From a checkpoint of a small transformer trained on Wikipedia: width 320.
Each number is 128 + 32 x the weight over its row's rms, rounded and kept within 0 to 255. Layers, rows and columns count from 0. The size above them is the row's rms in percent of the matrix's.

# layer 5 MLP down (transposed), 1280x320, rms 0.145, rows 50-102, columns 128-191
size [103  93  90 108 136 100  93 100 106 100  89 105  88 101  94 108 104  99 107  98  92  95 101  97  94 107 101  91  92 100 110  99 108 108 100  96  93  92 103  98 101  86  91  88 115  86 118 105 108 103  91  99  90]
[[105  81 106 135 155  86  95 128 186 131 117 150 126 100 113 167 100 192 152 153 100 168 172 100 114  58 132 118 129 129  95 138 159 165 185 107 151 141  99 109 137 145 105  84 103  66 132 105 134 119 132 186 101  90 106 145 160 130 164 146  90 119 235 135]
 [130 135 126 189 125  88 163 148 123 171 108  99 106 111 158 135 111 104 127  78 101 110 160 129 121 162 146 112 152 132 111  96  65 124 108 127 153 110 179 110 227 209 155 127 160 145 126  81 133 156 139 106 130 148 120 127  58 152 132  87 176 149 232 113]
 [157 140 165 176  78 128 181  77 123 102 129  75 110 146 128 126 120 155 176  54  77 152  65  94 145  86 123 119 102 158 130 133 131 148 176 111 133 159  86  98  79 151 161 145 152 133  85 145 161 161 114 184 146  56 149  88  83  96 158 145 156 142 105 169]
 [118  95  91  99  89 133 108 134  92 119 186 181 114 136 127 109 170 127 130 168 109 107  98 139  96 132 139 120 158  65  99 115 107 198  93  70 118  79 145 137 124 100  92 119 112 149  76 227 160 130 175 172 144 140 142 188 109 150  90 154 121  98 123  97]
 [136 186 124 125 156 133  82 100  96 161 140 117  83 145 143 144 148 169 153 157 124 133 116  88 181  96 186 120 134 130 107 135  87 133 132  93 132 151 124 162  92 117 119 146  97 107 126 136 133 109  90 124 108 134  78 174 130 151 133 147 129 108 122 191]
 [175 131 127 151 125  84  98 177  93 123 150 126 154 152 140 184 128 183 140 160 127  98 161 152 122 101 174 160 187  88 148 165 117 162 102 192 188  92 117  55 159 126 105 114 129  87 134 112 115 163 107 129 102  71 169 148  98 128 148 141 164 133 152 121]
 [142 111 161 138 128 132  86 123  86 132 164 118 137 117 156 100  91 143 178 152  87 142 145 109 122 100  97 150 135 112 137 131 170 156 121 108  92 101 158 166 130  91 108 146 131 139 152 146 110 157  98 181 182  99 152  93 111 142 105 152 106 124  91 161]
 [ 70 148 108 162  91 101  95 120 150  86  90 127  98 146  82 217  78 122 135 174 182 126 146 115  76 113 153 103 116  94  81 114 121 125 107 143 131 171 127 149 113 137  92  68  64 124 127 144 148 108 168 135 132 136 149 127  95 144 160 201 112 110 151 172]
 [124 127 122  92  96 135 133 166 238 173 182 137 147 105 107 123 111 117 161 157  88 179  69 157 167  60  84  93 124 125 151 162 112 126 216 118 100 150 200  71  74 106  96  93  76 112 130 141 105 105 142 191  88 156  75 138 124 100 113  89  99 105 143 153]
 [163 158 161 168 106 163 205 179 107 131 151 137 142 110 157 162 182 112 163  88 108 177 122 211  99  90 187 110 137 132 166  88  81 173 118 130 113  94 161 141  94 172 162 134  87 112 151  92 131 188 113 154 153 143  97 183 120 158 131 125 148 124 136  97]
 [102 135 177 142 156 189 124  65  99 102 142 132  93 118 140 176 185  78 172 143  73 124 149 112 203 121 198 147  94 103 123 129 135 161 119  91  76  94 147 131 120  63 146 128 145 167 122 126 118 117 176 191 116 142 166 197 134 152 135 136 157 126 137  47]
 [ 99 133 129 137 142 149 155 112  74 151 109 125 183 130 143 160  79 164  81  99 172 139 183  95 123 137 181  82  66 147 164 101 151 135 154 124 121 133 151  86 112 120  82  87 126 186  97 129 150 171 151 110 155 102 135 145 125 132 131 149 139 160 102 105]
 [160 212 135  87  63 110 179 117 130 184 149 199 112 119 129  65  94  85 138 125 163 135 112 128 132 118 101 165 118  90 144 123 100  57 125 161 155  67 119 102 184 124  83 121 164 127  79 130 144 137 190 136 122 117 122 161 105 127  96  90 117 143 143  87]
 [143 159 139 183 162 151  93 122 140 172 172 118 124 114 129 127  79 127 161 120 146  63 179 166 118 110 130  97 153 118 137 132 176 118 172 172  44 117 154 128 104 137 147 162 108 101 145  93 154 112 101 136 172 138 100  87 134 114 130 141  68 154 114 141]
 [ 98  69 150 126 183 126 128 154 123  82 124 135 148 135 145 126  86 127  79  86 143 104 103 147 153 178 172  96 178 122 159 111 122  94 152 124 114 143 176 168  65 104  73 135 172 178 165 107 147 114 154 130  95 163  89 138  93 147 158  98 157 149 137 134]
 [153 151 114 159  93 143 137 139 143 142 125 126 196  88  96 147 139 142  86  85 136 110 117 186 172 185 192 162 123 152 111 126 146  77 161 115 134 107 129 124 166 115 158 164 128 160  70 130  97 134  56 105 139 183 108  95  82 179 118 162 117  66  91 139]
 [103 106 139 116  59 110 105 121 155 163 139 190 134 116 170 116 138 177 137 106 174 130 106 185 117 183  96 184 177 100 169 150 132  90 129  92 160  59  95 144 147 129 129 156  33 151  99 131 137 129 128 114 100 149 133  59 109 151 179 170 166 137 130 115]
 [121 140 137 124 132 128 124 123 126 184 112 194 163  86  98 146 130 110 191 113 115 149 161 136 146 129  94 144 149 124 133 118  57 179 206 151 139 142  99 116 115 114 115 122 135  95 145 153 152 162  79 143 164 119 137 154 180  98  67 116 125 164  93 133]
 [110 144 135 156  87 162 135 209 135 190 138 159 195 196 101  95 110 113 138 119 122 120 129 107 119 174  88 181 151 130 105 124 101 125 150  44 120 141 117  28 111 137 171 134 126 111 106 148 132  83 231 152  87 146  96 145 119 161 154 125 176 180 141 126]
 [213 139  91 100 137 119  80 151 161 148 141 111  62 120 166 139 133 106 143 117 143 115 137 112 184 139  94 108 131 125 118 141 138 192 145 141 183 166 124 121 136  98  79  76  92  51 151 192 166 165  84  85 186 104 129 148 117 151 122 132 181 132  78 125]
 [121 201 111 148 147 138 122  89  92 173 121 102 115 111 101  79 140 119 120 201 100  97 140 168 133 108  86 172 125  97 189 118 112  92 200 123 159 139  96  73 121 162  93  92 104 167 137 148 131 132  88  91 151 114 130 151 165 100 134  74 127 128 108 143]
 [101  90  73 141 111 192 100  61 107  97 210 149 162 147 150 132 129 161 114 158 180 197 123 155 161 133 116 133  60 152 153 161 123 110 125 144 141 136  94  86 203 159 160 127  79 103 133 151 175 121 139 125 108 111 144 146 141 102 125 130 136 151 143 142]
 [135  91 169 148 173 107 150 141 118  94 114 111 126 132 157 114 127 117 145 131 119 113 174 122  78 196 119  72 160 130 163 118 156 181 132  91 131 105 158 148 148 133 130 184 134  87 164  73 196 127 121  83 107 165 128 110 114 110 120 167  77  97  91  99]
 [138 112 102 148 106 177  90 168 153  88 121 149 174 119  99 194 133 146 119 148 104  89 136 109  71 120 106 147 158 109 137 152 135  87 146  93 120 141 149 136 104  95 162 108 139 134 141 136 197 108 115 126 153 208 124  95 152  97  94 167 150 119 171 113]
 [100  46 151  92 121 138  82 174 146 138 158  85 129 110 126 161 130 102 115 155 142  72 161 128 180 179 122  95 107 160 106 186  97 168 187 153 113 152  97 153 173 172 172 130  97 182  91 156 119 144 143 118 198 119 127 146 255 155 117 140 123 136 142 129]
 [144  91 194 127 137 123 136  89  58 137 134 135 127 113 123 104  69 113 128  87 167 184 154 190 112 154 104 131 125 152 106 141 145 152 123 140 156 116 166 164 162 112 106 114  98 129 121 120  81 153 108 127 112 127 125 146 176 134 164  85  86 112 152 144]
 [138 182 107  84 143 104 108 135 120 102 142 136 121 172 149 135 103 121 102 123 169 135 106  84 110 116 142 111 140 112 177 188 147 114 167 125  89 195 153 118  85  92 124 167 198 165 119 118 203 169 173  83 155 100 148 108 160 111 141 130 148 101 180 110]
 [134  99 100 165 102  96 144 124 169 163 177  83 166 148 102 170 100 133 112 183  19  80 169 127 114 127 140 143 188 160 131 150  75  93 155 119 116 115 116 128 136 146  94 134 162 117 153 116 128 134  83 112  78 111 138 170  93  94 126 113 131 136  72  95]
 [152 131 188 186 141 126 111 106 113  85 103  84 133 155 105 174 139 136 159 163 117 171 164 126  83 136 214 168 178 112 114 104 116 155 184 127 175 141 119 108 116 148 135 139  97 118 168 117 128 171 109  74 131 157 135 155  78  97 134 155 166  81 103 125]
 [117 121  79 137 122  96 119  94 125 154  84 119 101 121  93 161 127  89  92 140 100  72 114 172 114 138 115  89 159 138 221 142 133 158  88 127 126 110 195  77 124 149 114 132 196 119 182 167  75 126  99  88 142 123 145 165 111 126 140 168  90 129 124 127]
 [ 99 169 101 124 139  83 127 188  96 112 104 138 206 151 126 105  91 179 164  82  89 150 113  95 145 163 132 111 108 174 136 117 148  96 112 123 102 122 128  68 136 142 155 160 122 161 139  77 114 143 127  98  79 137 169 150 101 169 134 140 135 182 222 135]
 [150 131  77  98 120 105 106 134 108 113 147 122 117 137  84 101 126 106 144 224 101 151 131 162 106  97 170 115  65 116  86  88 171  80 122 106  71 108 118 137 127 146 102 135 140 203 114  93  42 111 100 114 177  92 107 149  42 122 143 113 131 106 169 156]
 [145 173  99  97 146 126 120 187 109 112  97 125 102 139 135 134 130 172  78 143  81 123 180 145 164 152 183  97 143 105 156 180 162 158 165 114 146 116 165 144 107 101 153  84 131 160 127 153 154 122 144 121 121  90 186 123  23 129 184 113  99 133 168 127]
 [131  97  94 145 110 157 150 159  94 157  73  95 152 123 134 162 130  92 115 125 119 133 152 212  94 213 180  83  92 129 153  72 105 134 101 128 125  73 103 144  62  92 149 228  98 130 136 118 108 172 115 124 136 168 129 161 101 122 125 160 155 181 175 108]
 [132 131  65  89  98 147  75 184 135 118 142 158  71 154 139 145 134 119 155 110  94  71 142  91 200  95  55 168 119 193 136 121 157 130 120 141 138 140 110 162 128 149 132 159 161 193 141 145 111 114 138 112 121  96  56 116 125 115 108 113 120 167  84  96]
 [119  97 110 120 135 111 138 198 105 153 156  82 207 108 174 149 140 135 134 137 129 109 106 107 102 112 130  74 174 145 112 199 158 129 100 143 109 145 140 149 166 129 170 157 135 122 129 157 176 146 142 122 166 116 125  51 118 118  97  87  99  91 145  64]
 [107 137 158 110 106  87 116 126 212 152 107  66 103 125  94 208 163 182 143 118  38 151 167  59 137  96  87 129 126 118 112  93  90 153 150 131 138 116 114 106 127  76 164 126 191 180 138 122 174 110  93 137 126 119 172 176 130 121 158 166  85 178 134 205]
 [123  78 103 179  46 139 203 146 190 122 125 121 162 124 121 129  91 154 110 129 145 111 180 125 164 155 106 182 124 200 145 163 140 152 184  96 145 155 181  99 124 111 126 105  68 120 162 100 133 126 117 170 144  83 138  88 145 150 117 109 103  74 139 138]
 [155 146  98 178 182 137 119 112 107 125 179  69 172 143 134 105 153 168  98 111 130 154  85 123 160 102 194 112 121 124 133 117 131 134 165 115 143 145 119  91 100 150 254 118  96 122 114 110 139  97 127 117  56  82 153 245 130  78 131 152 151 107 118 128]
 [145 163  63 112 118 156  54 105 111 115 162 114 134 104 166  67 115 129 134 119 106  69 131  73 114 176 129 167 143 163 143 132 140 145 162 137 165  92 119 166 110 179 153 115  66 130 155  96 121 101 126 123 143 144 155  77 179 103 147 108  97  83 119 154]
 [125 119 176 131 154 133 157 117  80 147 151 141 115 175  73 179 171 135  79 164 161 111 110 128 128 129 111 140 127 130 136 157  77 147 197 184 174 128 103 109 136 157  77 149 146 158 131 124  75  84 159  55  99 151 153 162 131 166 141 136 113 168 114 110]
 [123 102 159 177 134  90 140 170 100 131 110 161  89 109 118 130 146 150  90 171 126 122 173 137 128 158 182 149 136 153 121 151 100 156 160 181 142 161  98  91 187 118 102 102 152 121  86 180 199 172 156 113 141 185 103 146 151 108 177  84 103 120 106 124]
 [107 111 115 168 101 104 154  94 127 121 129 138 167  84  96 103 102 134 100 131 117 122 150 138 143 127 155 116 152 133  89 130 185 132 148  83 122 116 139 148 117  68  84 133 145 150 123 132 156 120 137 123 174 122 123 135 177 118 112 150  84 137 139 147]
 [ 93 139 182 146 161 123 109 153 128 138 162 113 114  82 203 159 120 145 129 173 136  88 133 132  62  52 144 131 132 122 102  98 106 131 146 147  74 122 106 119 148 100 207 118 138 150 122  97 174 133 152 154  79 120 152 170 144 147 135 179 145  93 121  69]
 [ 98 128  71  89 131 126 102  93 153 123 133  81 142 106 137 145 112 105  94 170  95 136 157 118 109 111 123 134 135 144 139  61 134 158 201 152 179 125  98 115 128 106 121 127 130 168 187 178 130 143 102 150 145  65 115 176 148 107 176 137 131 126 107 184]
 [179 196 201 206  93 152 142 120 130 133 109 120 132 110 141 186  87 175  85 101 110 103 170 114 126 122 113 116 172 133 149 142 111 117 138 118 139 162 181  90 114  60 149 120 111 183  76 139 166 133 157 116 173  85 119 139 124  63 159 163  90 111 115  91]
 [136 127 132  47  81 108 111 146  51 137 105 102 119 105 114 120  91 119 162 147  61 146  42 113 194 114 101 158 151 169 132 133 140 169 119 144 127  92  99 147 135 121 127 142 104 156 143 115 154 106  52 110 124 114 131 130 117 133 167 123 111 133 145 117]
 [ 80 145 107  98  87 119 140 136 125 157 110 132 112 111  83  87 127  98 128 128 116 132 148  71 100  56 170 138 156  97 102 149  86 119 124 153  68 122 128  92 151 145 174 142 107 128 120 112 117 149 184  97 173 128 125 174  99 119 168 107 109 158 165 108]
 [ 97 157 163  98 136 119  57 116 116 113 139  98 128 156 158 130 150 149 135 133 116 124 129 144 154 180 123 138 117  92 159 140 120 107 146 117 131 150 164 124  75 125 144 197  82 138 167 145 100 139  98 121 145 189 108 130  73 131 118 116 107 114 155 153]
 [160  80 126 175 131 143 191 121 140 136 113 102 112 111 110 101 111 172 153 111 136 188 160 134  59 153 110 181 135  92 125 139  65 109 101 113 189  64  82 133  63 100 102 133 181 152 117 114 128 132 150 153  78 135 127 127 101 111 144  95 124  80 134 122]
 [121  55 118 153 135 136 160 141 139 155 110 155 152 133 125 155 145 160  75 101 100 117 183 154 135  92 145 163 114 128 217 102 101 149 163 151 123  89 141 143 145 140 118 101 198 158 168 133 183 161 117 126 116 124 147 148 135 135 130 180 164 148 159 103]
 [124 123 128  88  94 101 109 172  92 116 166 113 159 139 135 158 157 162 154  89 124  93 141  87 169 160 113 116 134 137 151  82 166 130 161 166 183 136 132 109  78 113 161 127 153  97 103 119 232 133 178 102 119 143 137 121  92 153 137 111 161 127 138  94]
 [107 130 116 125 132 101 128 182 119 126 102 106 151 156 106 149 150 112 148 158 120 105 151 103 139 123  98 150 110 100 163 157 148 155  54 126 120  71 102 136 107 134 108 153  79 131 169 152 229 153  89  96 104 134 128  87 157 178 102 188  63 126  83 125]]
# layer 5 MLP up, 1280x320, rms 0.144, rows 51-102, columns 128-191
size [ 94  96  97 136  94  91  96  98 100  97 115  92 100  99  98  98 104 102 101 100  88  99  96  88 104 105  99  92  95 108 100 107 103  98  88  96  96 102  97  98 102  92  94 121  88 110  98 102  95  99 103  97]
[[134 119  90 200 161 146 174 144 194  89 117 185 120  93 130 130 167 108 129 145 137 203 124 162 147 146 125 113  82 127 125 139 126  97 167 135 179 141 142  72  97  94  59 186 138 114 113 119 109 113 179 139 104 119  90 118 128 162 155 167 111  81 140 218]
 [143 131  99 144 152  92 140 147 137 183 143 189 101 117 161 148 146 155 109 175 167 156 135 140 108 115  94 165 115 130  85 128 124  78  90 112 132 118 207 121 169 102  85 156 166 131 159 101 133  96 186 127 196 163 118 130 147 147  94 161 148 134 137 102]
 [140 167 138  98 147  91 130  91 118 131 110 148 142 128 162 108 190  98  84 101 134 179 102 105  83 124 168 125 107  92 103 161 114 114  91 125 154 133 197  84 145 170 141  99 133  88 124 130 142 140 106 120 127  65 176 125 155 170 111 137 166 106 139 157]
 [161 147 124  99 145 154  98  84 107 161 141 106  81 124 171 124 130 156  96 122 130 170 113 130  99 114 136 132 152 113  63 155 116 125 169 148 142 112 191 142  76  53 114 152 129 109 153 123  90 141 117 118 106  88 109 161 131 125 162  74 188  94 148 148]
 [ 67  89 130  99 104 118 112 111 125 165 165 195 126  96  91 106 143 147 151  68 101 161 136 121 151 147 125 112 131 138 152  96 122 133 112 148  70  96 119 166  89  97 119 164 102 117 119 167 117 118 185 115 202 181 126  92 126 149 145 151 119 143 117  84]
 [ 99  77 127 119 174 132 124 153 116  54 114 130 155  80 181 161 139 150 108  98 155 103 106 148  83 114 143 113 116  76 158 109 135  78 140  94 109  92 114 135 190 138 115  87 122 142 160  78 152 133 115 108  99  60  93 109 101 134 148 150 151 119 167 199]
 [132 107 174 103 137  99  80  87 116 177 104 170 128 153 180 108 157 139 128  96 108  67 117 129 138 168 107 104 108 110 150 188  74 108 133 180 134 119 117 141 138  71 141 123 157 113  76 148 110 102 113 166 139 101 120 124 125  65 100 129 118 111 109  98]
 [ 87 101 128 102  69 153 130 101 112 140 191  94 106 167 109 148 131  87 101 102 160 135 146 136 156  88  94 121  78 170 135 133 131  48 122  95 162 131  99 164  51 100  87 161 122  99 102 117 124  97 121 102  83 145  84 132 118 129 109 111 178 135  90 161]
 [136 138 104 124 128 127 126 201 121 134 101  75 134 100 154 119 198 188 189 128 175 102 102 145 136 175  84 155 146  78 143 157 150 119 158 131  72 123 115 109  70 191  78 126 116 116 130  67 162  75 143 160 187 160 114 143 107 128 158 154 124 128 117 135]
 [169 106 129 121  98 157 146 168 113 142 149 157 101 141 137 136 145  81 135 123  85 126 105  69 112 156 120 112 110 172  98 109 122 102  90 149 130 108 121 145  95 102 121 120 143 135 115 180 131 111 145 134 177 174 123 105 126 107 151  93 167  60 136 179]
 [154 132 127 144 155 174 114  82 145 131 104  79 173 118 154 103 159 124  93 163  77  98 129  65 117 122 115 107  92 127 128 152 129 119 190 119 166 144 111 121 168  99  84 131  98 134 138 167 123 128 153 142  66 107 102 208  95 124 178 114 123 158 193 117]
 [139  71 176 175 164 103 140 151 106 103  87  40 101 166  77 138 176 127 122 104  99  93 106 131 185 121 125 116 119 139 120 126 117 154 106  52 128 154 180 109 153 133 146 123 125 134 224 162 132  93 125 131 100 146 108 109 139 196 162 167 139  95 106 175]
 [126  86 168  82 171 167  80 172 144 122  85 107  92 138 105 124 177 176 159  79 127 103  95 140  65 107 113 110  77  79  83 211 145  85 116 149 102  81 206 146 101 163  87 116 143 115 155  81  97 154  91 167 103 129 139 123 102 194 138 154 118 143  95 149]
 [176 128  86 208 121 113 130  88  47 155 125 101 101 171  86 145 107 166  97  97 116 125 158 206 138 147  78 177 125 167 104  94 146  69 137 117 124 169  95 144 112  99 108 162 155 102 190  93 108 138 156 110 137 129  95 173 133  91 123 104 126 142  70 131]
 [158  99  99 102 103 109 102  99 100 160 142 112 128 158 155 120 146  49 188  97 129 136 111 176 164 119 177 164 134 111 153 186 109 118 117  90 123 143 148 140  90 143 183 120  97  93 116 139 135 196 153 170  85 133 171 155 123 117 128 134 125 105 140 165]
 [ 91 172 172 130  98 173 156 157  92 106 100 134  93 100 148 146 140 117  99 123 139 155  74 109 140 176  98 120 108  98 153 139  94 143 125 134  55 122 123 169 104 183 140 178 142 129 123 190 122 116  88 164 117  93  99 133  83  92 138 174 111  78 126 124]
 [ 63 182 140 170  96 101 130 126 102  91 114 160 159 130 112 123 130 110 103 180 117 168 143 135 126 149 150 120 105 109 155 102 136  64 173 129  98 166  84 104 126 118 148 144 139 111 114 164 126 121 158 166 165  93 103 136 196  95 106 130 163  94 151  82]
 [176 110  79 133 107  86  79 152 133 145 150 146 163 149  99 130 138 115 100 105 129 147 168 157 128 132 121 216 126 101 152 107 132 153 140 105 167 107 114 165 159 104 161 107 107 104  87 184 117 137 123 150 144 168 107 104  97 124  83 136 169 112  83 154]
 [121 140 148 148 182 173 113 175  95  85 131 128 156 141  90 150 164 108  82  99 135 118 119 140  38 128  93 114 135 131  81 135 136 158 107 117 169  72 107 141  74 156 108 163 155 157  43 156 120 149 206 111  99  69  90 151 120 141 102  92 116 134 115 145]
 [101 165 165 107 108 134 171 178 192  68 165 149 126 120 122 155 175 130  91  68 180 129 126 129 110  96 147  81 122 158 101 175 167 144 132 183 108 139 220 135 138 109 167 147  95 115 146 102 102 123 166  90 119 179 101  69  98 174 138 188  84  95 147  71]
 [167 107 114 116 140 112 120 122 112 172 151 197 122 132 111 130 115  87 138  83 166 154 133 162 135 144 165 117 189 132 188 142 109 137 152 125 108  91  70 113  70 121 123  80 126 112 132 168  95 128 144 161 143 142 107 141 160 157 132 111  95 137 153 147]
 [160  76 121  91 169 129 134 131 163  85  97 184 114 133 159 133 150  79 157 119  84  57 143 175 173 178 122 109 130  95  64  64 192 157 181 154 136  73 201 103 158 106 104 107 113 123 125 147 151 144 150 194  88 116 165 109 113 127  78 122  90 104 135 127]
 [154  87 118  48 107 116 103 131 116 123  89 123 144 138 163  88  81 159 132 128 177 125 131  90 183 147 112  60  77 178 138  94 100 158 118 111 162 110  92 117 129 153 131 176 105 126  90 158  74  57 117 129 155 162 109  96 121 137 173 116 175 112 102 114]
 [168 130 153 135 120 147 157 172 137 148 114 132 105 148 111 157 121 149  64  80 103 129 110 118 134 108  80 138  94  90 143 137 135 100 118  78 109 162 148  96 146 111  64 125 173  76 116 155 177 125 121 161 159 139 138 105 118 113 124 105 141 102 130 132]
 [142 165 146 138 177 123  72 123 150 185  94 130 119 135 124 127  80 172  87 159 173 108  70 138  85  91 111 153  88 122 141 102 160 142 118 162  57 129  98 140 144 205 157 153 159 121 107 135 146 148 102 158 112 175 131  91  79 139 157  89  81 122  86 141]
 [155 174  79  82 178  62 107 112 144 121 150  81  96 181  97 141 129 116 130 101 167 132  96 124 107  96 168 108 117 145  75 173 116 137 134  89 150 150  83 158 130 154 148 172 202 153 162  51 155 125 135 136 141 136 114 119  56 105 100  93 157  81 179 167]
 [103 100 170 156 141 145 107 165 145 117 133 109 126  93  96 132  78 178  81  91 188 118  60 129 194  89  75 159  87  78 144 106  96 113  99 161 113 115 164 146 123  95  96 138 118 126 102 144 113 144  88 176 172 136 155 165 104 144 109 100 117  44 175 103]
 [160 112 136 163  66 140 151  37 150 215 103 104 106 112 145 151 184 134 126 146 111 201 142 183 119 102 141 130 110 118 154 171 111  69  85 194 102  60 121 186 124 135 105  61 119 175  73 153 126 128  68 170 134 106 135 109 142 170 113  91 110 133 132 137]
 [212 147 106 150 136 135  98 130 145 149 111 155 133 104 150 103 106 171 137 108 170 189 108 150 123 133 118 170  86 124 119 140 169 113 136 157 161 107  93  95 115 131  70 137 154  99  96  99 107  48  99 148  99 133 121  47 150 100  97 160 142 143 145 158]
 [202 135 139  90 138 157 156 192 103 196  77 165 142 132 151 121 101 164  75 131 130 170  95 150 166 164  64  77 105 102 166 111 124 127 124 101 119 122 155 103 119  83 138 121  88 154 124 111 133  97  93  69 111 137 102 138  82 139 156 107 140 119 131 158]
 [142 135 127 146  86 151  84 202 126 114  97 141 105 103  62  87 120 134 148 108 163 111 115 182  94 142  88  51 185 129 153  97 130 122 123 115 163 128 180 144 155 102 150 114  99 121 173 134 140 109 117 150 120  81 105 123 120 169 214 119 179 121 130 179]
 [129 182 108 161 122  94 136 162 123 161 169 123 100 140  91 138 109  96 155  53 160 103 147 158 126 133 116 150 159 154 166 149 186 151 141 127  95 101 111 143 148 129 137 129 118 175 178 131  91 160 112  97 201 184 200 157 133 107 101 120 160 165  99 163]
 [114 130 103 127 167 117 165 133 118  81 145 133 136 100 181 200 181 155  84  78 132 131 124 139 116 135  85 133 152 105 121 126 181 139 125 148  79 170  74 111 161 126 115 124 113 142 118  77 144 138 142 108  63 110  92 135 142 120 126  90 170 148 117 146]
 [ 86 136 198 176 135 188 135 150  98  91 126 121 108 149 245  92 132 121 154  92 120 103 107  99 147  86 104 138 134  94 173 136 131  98  83 144 158 113 126 164 171 109  85 131 129  84 121 146 117  99 130 121 115 109 201 168  74 111 149  91 102 131 170  87]
 [123 167 130 116 108 167 119  92 123 105 118 139  64 140 132 124 108 123 153 142 109  88 121 154 143 114 111 188 121 138 111  42 112 132 141 153 157 130  96 112 155 148 122 125  83  88 153 140 110 154 145 167 145 136 152 111 109 122 154 164 145 159 130 166]
 [ 87 142  83 188 140 132 166 153 157 108 136 149 121 116  76  95 114 144 134 108 131 115  82 144 102 111 125 109 130 123 110 130 164 160 121 121  90  85  86 119 116 147 165 139 133 165 173 131 129  46 134 168  64 226 197 129 163 135  97 157 174 176 114 141]
 [103 153 121  86 133 162 106  79 117 121 153 144  45 128 162  99  86 134 121 176 180 106 122 211 191 120  93  91 147 121 128 150 149 124  78 149 147 182 158 152 113 185 129 115  93 139 161 140 103 131 210  92 195 166  94 149 184 111 147 136 157 186  70 115]
 [112  86 154 154 101 172  86  96 163 123 163 130 136 121  70 145 148 150 132 139  64 115  96 163 111 107 155 129 172 142 109 151  88 143 169  80 121 118 143 156 156  61 146 127  97 161 140  84 128 123  97 170 124  80 140 115 137 119  87 163 163  86 162 159]
 [134  99 181 129 103  95 167 162 109 181  86  81 124 147 133 150  82 161 107 161 119 171 123 109 166  74 141 125 119  56 149  97 142 157 143 120 133 105 136 158 158  98 159  69 131 125 137  69  91 141 117 105 157 171 155 126 129 149 120  99 133 147  72 135]
 [ 93  80 120 138  67 115  94 107 130 131 117 171 124 154  73 137 147  62 119 127 144 182 166 149 139 128 142 191  93 105  94  79 117  95 109 138  52  91 112 124 120 151  80 245 126 126 124 109 110 105  54 111 128  13 171 124 131  81 104 127 123 145  92 125]
 [ 87 165 129 147 114 107 108 160 168 178  99  73  89 134 117 104 136  86 143 140  99 101 120 148  96  89 120 166 155 133 184  53 104 166 139 141 156 113 104 102 149  69  84 164 158 164 164 152 130  86 167  57 152 131 147 126  69 111  43  90 113 100 101 142]
 [161 110  62 220 137 139 117  94 131  71 111  67 132 134 137 111 176 137 111 131 162 147 120 160 175 117 162 103 141  84 168 120  82 147 137 145 141 183  99  73 135 195 138 107 144  76 127  97  99 150 120 124 162 168 180 119 153  90 130 104 224 124 141 141]
 [ 69 150 133 161 107 129 148  99  71 120 166 175 176 146 125 149  98 110 121 113 144  88 151 131 117 193 181 144  97 164 151 147 154  95 122  84 162 115 198  88 139 193 128 120 156  96 143  94 134 142  73  92 140 106 127 103 106  95 127  47 122 163 166 192]
 [122 135 151 145 174  68 172 112 146 140 126 102 166 133 172 145  80 134  99 176 111 134 124 137 107  88 194 123 131 121 140 132 143 147 118  97 179 131 107 160 128 110 149 172 103 103 109 147  93  65  89 130  37  98 133 118 160 160 131 141 105 168 165 166]
 [148 119 143 129 159 125 121  83 152  79  85  99 107 153 121 140 128  96 137  92 118  58  74 145 148 127 152 183  72 107 145 113 111 127  95 145 178 104 101 113 160 210 178  98  84 122 143 133 105  87 158 124 118 111 109 176  89 181 134 153 195 151 148 122]
 [190 173  91  82  88 160 170 153  75 161  86 129 169 152 128 144 127 104 110 130 121 159  83  97 149 100 138 120 126 149 190 143 174 107 127  97  77 117 130 145 135 108 123 143 147 113 144 117 139 170 155 143  61 128 172 132 119  89 122 158 121 154 194 192]
 [152  97 165 129 107 113  87 160 134 154 131 128 164 151 118 122  66 162 129 108  73 141  91 140  82 159 109 138  87 151 151 161  47 102 159 128 124 150  79 123 132 184 121 145 176 158  82 132 106 153 110 178 111 102 165 144  98  88 145 103 120  69 119 126]
 [ 88 210 166 109 150 150 102 110 102 142 200  81 117 156 139 118 131 136 171  86 130  76 150 141 156 143 130 120 112 151 143  96  85  61 153 102 118  69  89 106 124 143 122 171 171 161 112 172 113 120 114 178 179 156 130  73 167 151 125  94 103 171 103 122]
 [115 148 167 175 130 159 148 187  44 148 139 121  75 147 112  99 109  88 165 112 186 119 104 141 127 133 134  97 154  97 107  81 178 133 117  89 100 156  98 162 174  73 116 118 153 109 168 167 149 157  75  93  66 153 111 133 178 159  87 194 106 174 112 106]
 [130 185  93  82 146  90  95 160 208  84 192 151 146 175  98  87  34  97 132 136 131 118  90 102 108  71 122 116 154 153  94 164 125 164  99  57 107  52 111  83 135  73 116 129  77  75  89 159 136 149 116 152 128  74  99 132  46 136 104 106 101 136 139 137]
 [151 123 150 111 122 155 119 143 100 133 180 133 119 199 104 135 162 175 161  94 130 176 135 160 133 144 121 112  73 102  84  90  54 142  87 111 146 160  85 174 129 108 122 122 172  99 108 120 164 119 181 127 151 160  98  88  84 169  74 107 111 179 170 181]
 [111 129 115 126 120 154 142  91 176 135 117 163 139 101 123 120 133 156 103 117 144 204 106 193 101 137 125  77 125 145  90  94 123 107 180 145 124 121 180  74 116 114 147 113 189 146  97 123  80 105 174 143 155 110 121 126  95  91 168  98 140 141 138 158]]